From a checkpoint of a small transformer trained on Wikipedia.
Size: 24 layers, 7 heads of 64, MLP 896 ReGLU, vocabulary 8192, 86.7M parameters.
Architecture: RMSNorm before each block, rotary positions, biases on query, key and value, embeddings untied during training, value embeddings, hashed n-gram embeddings, a smear gate, an embedding shortcut, capped logits.
Each number is 128 + 24 x the weight over its row's rms, rounded and kept within 0 to 255. Layers, rows and columns count from 0. Numbers have three digits each. The size before them is the row's rms in percent of the matrix's.

# layer 5 MLP gate, 896x448, rms 0.17, rows 460-479, columns 112-223
103:116114161144126111137151105166132167123133138186139115092132130101093178116131124101093156121078159162096152146172153091105123129138141106102099169100142080109132128116139143115104079095156110111164111151133124175126120130135189087109131136123099126096112127145139137135103149100177150128103148182079103129126115143143170119102085093128
101:127113092121101150085108092164143149134149119150089127101058130110132124142102127137147125119101146135115157157115114137106111117139139179102131107140086137122115141130136139089126171108103071186109107091112111092113096146101100151056111112139128122143174143128128145138120140116157114173135135129132158122097179159134110149121165130138
103:161131129140172110099108132143139150151154147157138156126124133116153154156132097142106130109146152130116152120105143122128124136146156134126186123114136133111130116163154132104141136137163096147130120093126101134073145151141113114160137165145123113134105126133146129127121149126123133126136132120103113106155115166161082133152120109122
099:093185089128113121118127157135147106176144130119136129079179120159084139179143133129132135140121116133165112117125135129098120111129168107143087100138136134131131131110127074098163149146109102143163113151143139149126100109132131148137123171123104142145165127106120125089168114096136139134126155140139110102101109120123107107161132114135
101:135146184116129142129103165159133157082128186115178108125144154121137115146128162093178108125096150095130160128124113103124102134126098103127132087167118127111134147127114133158116074091096110154090142128080128102180128172131172144114082108157163153131099119102126143085112097071119118087121160108123142118173164108178132131113148090148
107:126159145149146123131119121115119143137113129119156169106123128152142122149141114080125139126162108132131129146120139128160152131146136167170098108084132142101133134092106119195118160156149106112144167096153111112149093190099121085104107100105119123143083144128129117153144165147109105079153135136120138096141133136151163092068108081098
110:100118161145072079139149171122121148122147123091145163165096098123080151106181122094139127093115150161108113131149138142144096106122131137130093111099137095153119103099125100114173111166117137140136145108138130136200135108132118114141110135163119148137096139157118090147146143077111179101127134109125121095167133120116122132106127120142
095:164103109130099092094146125113152122156126151131136123161124145110106114143145144093095142118151103114112140100165090115138125123135160121132131121138122152109093138110111115117128055131158167118134144104136162157144156152114138131182137139139122130142131130102083173113113136095116104143114159102091097077113125106137147081159120154159
113:091106126125116138121130136093137144117146134146164139109110146151125119146114100127149165135154121110115115117099121131132120066139115096102152126150170133140118149174085139110156111159149127105132166129064153139182086130091149111140130057154119111107158087127134161148132135130136105096122106135150134135120132148148134116119081172140
102:143098083123173084151078132189135106152125098114161154140132069154126148134076123152137181127156198110107131086124129169091123147144121115097112128146090112163143126078148113115094138113130162155128184154158100153107124094140143080151141129176163170123104117133165121129165139131147120108125131142107100122081107159094140087104124178102
098:127051069140123118140123103105106138107102144166120119143136171123137129184153175137147102152131154125144127147138098127141084112134097160129096105159135126144161122133138116137135123139122134116149133099135135132153116138112125157155114156146181087109140111141143137154119141140104162122116113156156147103118149132164174122135128132129
105:112145161098098129128146142120082103121109114116145104127147132121125150135182156114122137144134097139168105168124118090127160127107123151124162140125097157128113106101134084154154134132157115150104146104124133147137122201106128140098127152149084120164156131113112097129154120124094131104148150135138123183111119093124155110142115116177
093:148128136133149112101141141117147084129131072139119150116146140167130103125132134119127157111136118169155097128121084175150151165091135127133113149122158112146118128086120092105088131077161134171104105153086119094117129118090120131070135135097099131152111133148142122174134158097130132168130108164150131143108155138114103093119159137129
108:126178115111176133170116099094083154123131129135158150073157111144143101122121101167148113131132138188154157086120142119121131135108113157129159150114154109153124123120146140148143125147125118144117113078124117129168154114148125116144092161137126149126145113130173108151131107146103111127163120130157074148115122157129087119118126125148
098:124090131141131132187138116143156178159114179151099104164130090138123117129150119112128133144091134166127094126152140121091096106120136140127140129143128130120127088138083171126134111098164147143137135086110134141144168162157137193113124148105095115136080125100097142104089115141151135134119145082104123103160141102115119106128142132121
098:103103123172156115136150124105118125124135123134139090113108146137109148141147154161104116089141145145129124082093141119167115112122133125134111154122081087109151138114137127091160141130086117124133119100158087100108123106121123112105109118117127099129134172126139175128177145117147110090125108152144114107114133109160131115128131113147
093:161096141167119098173142125141137128133123141128119109135153152106142129110130157139095154134130158141105088149129119150168120126104134107142094119130115130100149131154102128099090132146175083108111117137110139150112101142123119090123154140110120155179115111120125159135147099117104136137153107164122086112134164132137087136120070136112
106:122124139154152123111168114114067160127114122151103126127107120129137131067104092133135133140122105107129141095120100106133174125139139179154171145111118135134097115130145123148146166111145151141100135104094145121164109122140113128190134163124137098120131160132161147149149118118111146078148132145168152159132117107135129136105126112111
109:162106097122137116175103134154133096153112178151155142169140119116133108113092114105156126138124132109111162116136182124148118163099114077097119124164123094167123159109102128142142126071136153103139142135089092109087144171108109104129147121109111142149109141161161115143115118102168152132130145105118136121114107082096073116134123130170
097:155154131111148119124167131134161115138160123160101097107144105117081096143165101112105090100151149169173098120162141153125142080139099145119113133142061143148083147113116115125125131182112157150175132124125148086134124168139123101128137131106132150061183166160139116120160123142098137166169128108118138124140163132140130158139099135130
# layer 5 MLP up, 896x448, rms 0.177, rows 460-478, columns 112-223
105:169095137131086149118152143082097117123094113154133123115132114132128156135172119086130093085145176082161117141110154125141150142137129117129137101131132129142136094160102152120147161111099119135135132150140119144149125143098182122127140127142073152119132124166114134136075127161165144123145128151085118147100085117152135167115159088145
098:151157093136136121142110109163115097158122166132070159121129161124171131173082156142107119092101116147143109087123175136082128154129138158109143152100165107132115168140118130082142146094132173134150067127129137068102148128138097112113145114168129110150127104107100101113123114106131105126104117136115092104110144134146068169115129104110
106:139104129149162121139094153080148121131103132161175129133153135136120111127176146091126152138104155087148151112164102081181112131139159113108106128142117122126147102142143095143090154116166096090112111118116091154116130148143139099128121135132081150110159096090134092129139137125114120124147119150115119155142163143116106114108109101154
093:119159110120093125133120124124119097171124154126125124079152115164076126172134125127148102147134165112158132130127144121112135138119153109150083137135124113141110126116123076115150178164112127159145132137142147133103100119127120143124139165091130152135155101103110134095162125120162149153116132143112109076096125120120124106156104139094
097:105136141140152117080162145120123166131150159142122111119135117100129107101132170135103142095119087113135138089120128161140129122165162108116133138163134138151089110151087137106131124149124108137145118094177186086143134151134149120138137107134124173124144131102079130109090136120133129131167142094159141077096137148118082166145130152163
108:146099148177117148123127113098109123062105147161109095113156108137114105116077178170138181114173144100091156133132098146094093132130155117115114160124125131151132110123126146131115137128113101106142147112128144150107139131144145115138152159123113121108165176124089129137138138077141109107107124118145169181153140126197151130136124141148
107:108099132115126115119149117118098149103141113091124131171118142136127109124158143097117135134147147150102123166141125126169115103138117135179127144085122091144131111148120161138168102130091144113157156113127120141156136100150148128145151109121109098128139130135112106124171111106119159125121124112150080105137138107124125163158134143094
098:088097127118134097095134134134118134105130113128152094121104121089164117080139132124118131085134174118139122169150115131118138137188112145113113141120137068130125088120133143142143106119116111139062112141101127102147113119119129117154188112124146088147106108121159117085137158106129137116131145136121144090172113152154125122082131095158
118:102129091126154122144125149118072139162157136131107151133097150122152107163115085114101140141127125103110113142073073139135109078116128144109163147165170118144128151143125124128119145116113132104170132117086125144146091089137129129153127092147139141122128086103107136159129115122141121103113132140129098153110158144138110142128131114134
102:143102153118126114160129146160128093155138101143124133129151136116177126125112135152149129179139118157126125122157090179092121127108099116132106180132101176148111172101112070127107130127132160108114123150178127134157160146110138091147172148117126120131150093079125133121078118115147138111167132144110128135118126097118059146096109121173
102:137134150128141110094101121117130138153165126093112113111164154132145163130078184092107156072130105117108121159102169126170117134114093108125105110147127138122136134139137121141139125156146136152139126145107128124169099125145099120120123091121156149144138102126158087139116086157163138126095155133133132112153133129165131128173119125105
098:145094131117122091095106153117146109121153127170132113172107109118144105155116154102137166165081125135081153151140120129099147122120121140142112100134103120170164136196084133135128129176096150076128141106149123132118127072113101143181103078139137131089119133168101147122102130134165126137118129101131090128134146116102096139178114125142
085:100135108109176112119121105079078113111128125149123143086120103133152090092099094165133129130166118152145108098114129143171158133128135151153136132125114119126106132148127151120174083126131130086167136122165128120078129155165139148164110116182170145081136107133157145077158111102128168160125130148155132134110131110118144160153097119113
101:143144132099177144115142125132100126103117120115136160125161117116127107146104159149116107179157115160133132153162123170152126124105146102108140125100151151079130114106145101149112147161158174144096104118128089157162175119102107148157125131097109113125148077131109101143143136148128095109123174126125116148105141122117104074181133114140
100:153147168117126128147123163162146131161108151126093085177123127116119107165171103161163163127101118115082116151145101122097125130135096158092163129101164132115104112112110095131120155096149127150096159132143141116123131147139137170125128133153140150133113099071129125124103115083164158161100081154108119067136149135083098109097138116092
097:159124143117155138096104128145149093168160146115114137109111133124128146119088107145113113116147118132124140138143109130183111102110140091101158159140147150136105108109105178136133125136166155109121108118110122131078143153129107143127125136149103155111111156116074106152078154146107140133150118135181153143117114117123151134137111112120
094:106140104135156134065110100128109144140115101149161133104148124181134111113096155172093098157121122152135154173122142135124113101118129115131118138150169127186145146127146143130139184177128108136136143151137121153132105110122152104138140125155137093133128139109118127171136154131125125113168096131087127076140121090124134155125076094127
106:131143093166176124117095125100121151142099141063141143107130082131120123139118168140121147161184175132089148130177149115152133102157140123128133125148144139084135126116121119127134172125131118133130108108082148098109142114135149128162114171130129128155124121156128138098172146148125119202144159123160162165154134152096133099168134139167
098:100138154123150100131132127147122102136148118139124133137129107146131158153104121072131105172126121129107124111120095139148147136132089149143107143164113138097140148089170125110119119169076127158123097141131142121096114123112120125118098141136125122145139124170089155127167147132141134130119148099160131135105152136143154099152162125099
# layer 5 MLP down (transposed), 896x448, rms 0.908, rows 460-478, columns 112-223
096:150136110105155131129140069175163137190108093176125126115132142126131154143131076124099137139129124158111135094152168129111117124178180107113112124151138109126072153111110117098133148108171128122100135130133124150119139139107106096150125086134163114107143102114131100160151129122150104140092124189112089160168145108129111105131112130146
096:104091164155120144101108141130130123112165137130132130179102076133120105068178139120126092136150112112132150158098121112124099121138167102129171155150123154149128103065118133134169106112140136133118135112138085143121112110114107129117096165098111116142119148160095096109173136120159123095138114108124128110168123108123130119110127139091
109:128125107132144115109079098153110168090140119120090144123135166140122162124137085184073154126122162149154129163144124096109150089151124141116127163149135115117147126110138150126088120112120145122084108138120117099133133158113125087088137163122102137107122123113107101127113116126089133156168122138144107144159109156142134128140117114182
090:109152139120125091131120155132136121093130109122103106147084137118165105116116116118101128134133094133179097116114099118129128136121121137109117136139143145126159104156105104188100114102140153133119107112138125157128114126119115125137106120120158133141094149117123126109137120168122137135128131123136138138102116105134125131132125093103
105:113149095124131134113134156104143148136131113143136132137142130132119118124137158118153129158135123165130174110119128155136114128139102160103196206142097156163128164109117104121135139092106142152139123130096156136140082118134163112125101120134139171171141125150119112130144155118131136131126141107091105142155112114133180125118100151100
101:093082131090101141115126083135173125109140165120109115070128129124133141137128113141082123114112127160146142150063150126122130130158116121115102144163194096139146144140105133147148121142137149127156131143133134113158160133141120100137108127130095135164126098165159150096092149149126165126138167149134137131152151107155131103083135141159
109:105147116105126102135136150143135177075104145092131133162117140146132121162141139158109129101167136114148129124148118138154095135154136133138135092125181102153114084100097083119131143184074156105120121123117121152149119128148133137101103142100141109135096143152099084121140137143137171120113128136125091126123094113126159146091105148121
101:100164126113141174143103115124106129118114147127116159131154115126135128140111155133158136155133119143133109129140098137131154165132077076143187106136111173140093158116109137120128114149141120130150098167136183136127111105135149162095106148150112121173147147130120099145130137121108114128131147136128127131119124093108107162159149095137
115:132146137121115119143154107058123149137101181093135163111115094124135138131102179158154172139146111114133133108120112149124180120144132111122128152150140148119134108149089108144153135126158171108121118132101134090171138121137101109106123106157155130144125123158115156126105142129123124132147101106139132156145107113115179114114179120096
102:160174121117072133102149118136117120097126128135113156149069138096126150153096133142123162139139125151126159195109162150095164143131120123142103139117143118104128133131107131133109120142121130106108157093101131146162136106150134121123132103107121120169113149120146156103119089133094092126156116155108141134102115108121118109130136115119
098:142118094153153113112149121099181137085079112131133099150094086144104128100120102126139127115083119125107137108077143110118164143141121062087112159110115125082133130087081177153090098072160082113092142120119122108113110149120140119140093141116115107144110097082100155117124123103137115118137107122148140122144158081122138108077127116157
103:141142145119187138080120137176110158105124175122137144123114143122124059118148098120103132113134138130096099098115144121120127083160124154127116106128125144159161098080142126134110129131123116131188119100142122139119105139127190098105113140165112128116131144124129117108127091152139117121102143160120171080190109137115122121134078117109
093:176122132170124104116124119153163161159164109118102110113141129095101124141131125115079123120135115146105166095101121138142144099121133125130164152105126146136137134111141161143110165138131133145145139111143146144120107145079138115105117110139137141164110150147152102170087105125169106139116135081122134181163159140152112098132112140078
103:096149141122150139139132150114144170094119177128119165097160117149167122158140132106131107146119157152156114084048114155141130124122099118120100154143127139139071131111134106103132139118124141101136170149126147155146115082154127127121136129118120115147119145149135143143109116094152123125140073149100128111115116148137095128157122100127
101:140132111142116130114148121088100111114122146140139128171119123127102181121133139095109133158140145126160129125152175135130107139125157090128133086147134089116100144118146097143163138126132151129210115140117096154101121150161145158128113120084155104119134118126122109134101112145168090137176132118119159144132136154134126164155119125179
099:108118129126108124131116130098137156148148141146118141137123144106148135112161102125187117130133171119091104161133143180058081176109144161147160105110100098115145117098153140110085122125129123109085130145126076108171143136142109156114150120136136156126114092121125114098121133140098131111085138119142158173083159121133144143124140118146
098:134124149154126103146082115123161151142133105091113112145134133091161110154124130126144117111139130087144116124127143164112146124152144137147107131112112160136101096119170138110097092096122154174121122102153128113121143133134142130130089084155120160078143154138205136089087141132126116117078129149154116111136129164121153156138140139155
104:128083142092121152108100159128147153125131141129142138122165144126136126120148148131092128115164144146142120151153192112118130097127087102117135146118136118148093120165149090145102195116119159149152125152095120092123165118097101146125107139076149127161139140110110059144155077133114114133134137110095167134148129138128082108100110096178
098:128116183155094099145115087159107154116127127164125108186153140118102106061110143144107121073175175146145138148165116149153173130161139142167094143125137144151134092138167113140111131111126135142068120089125113145118175149135139134122122156099132165132118120100150171131167136136138076101162117097106109134157135138147132134092125159088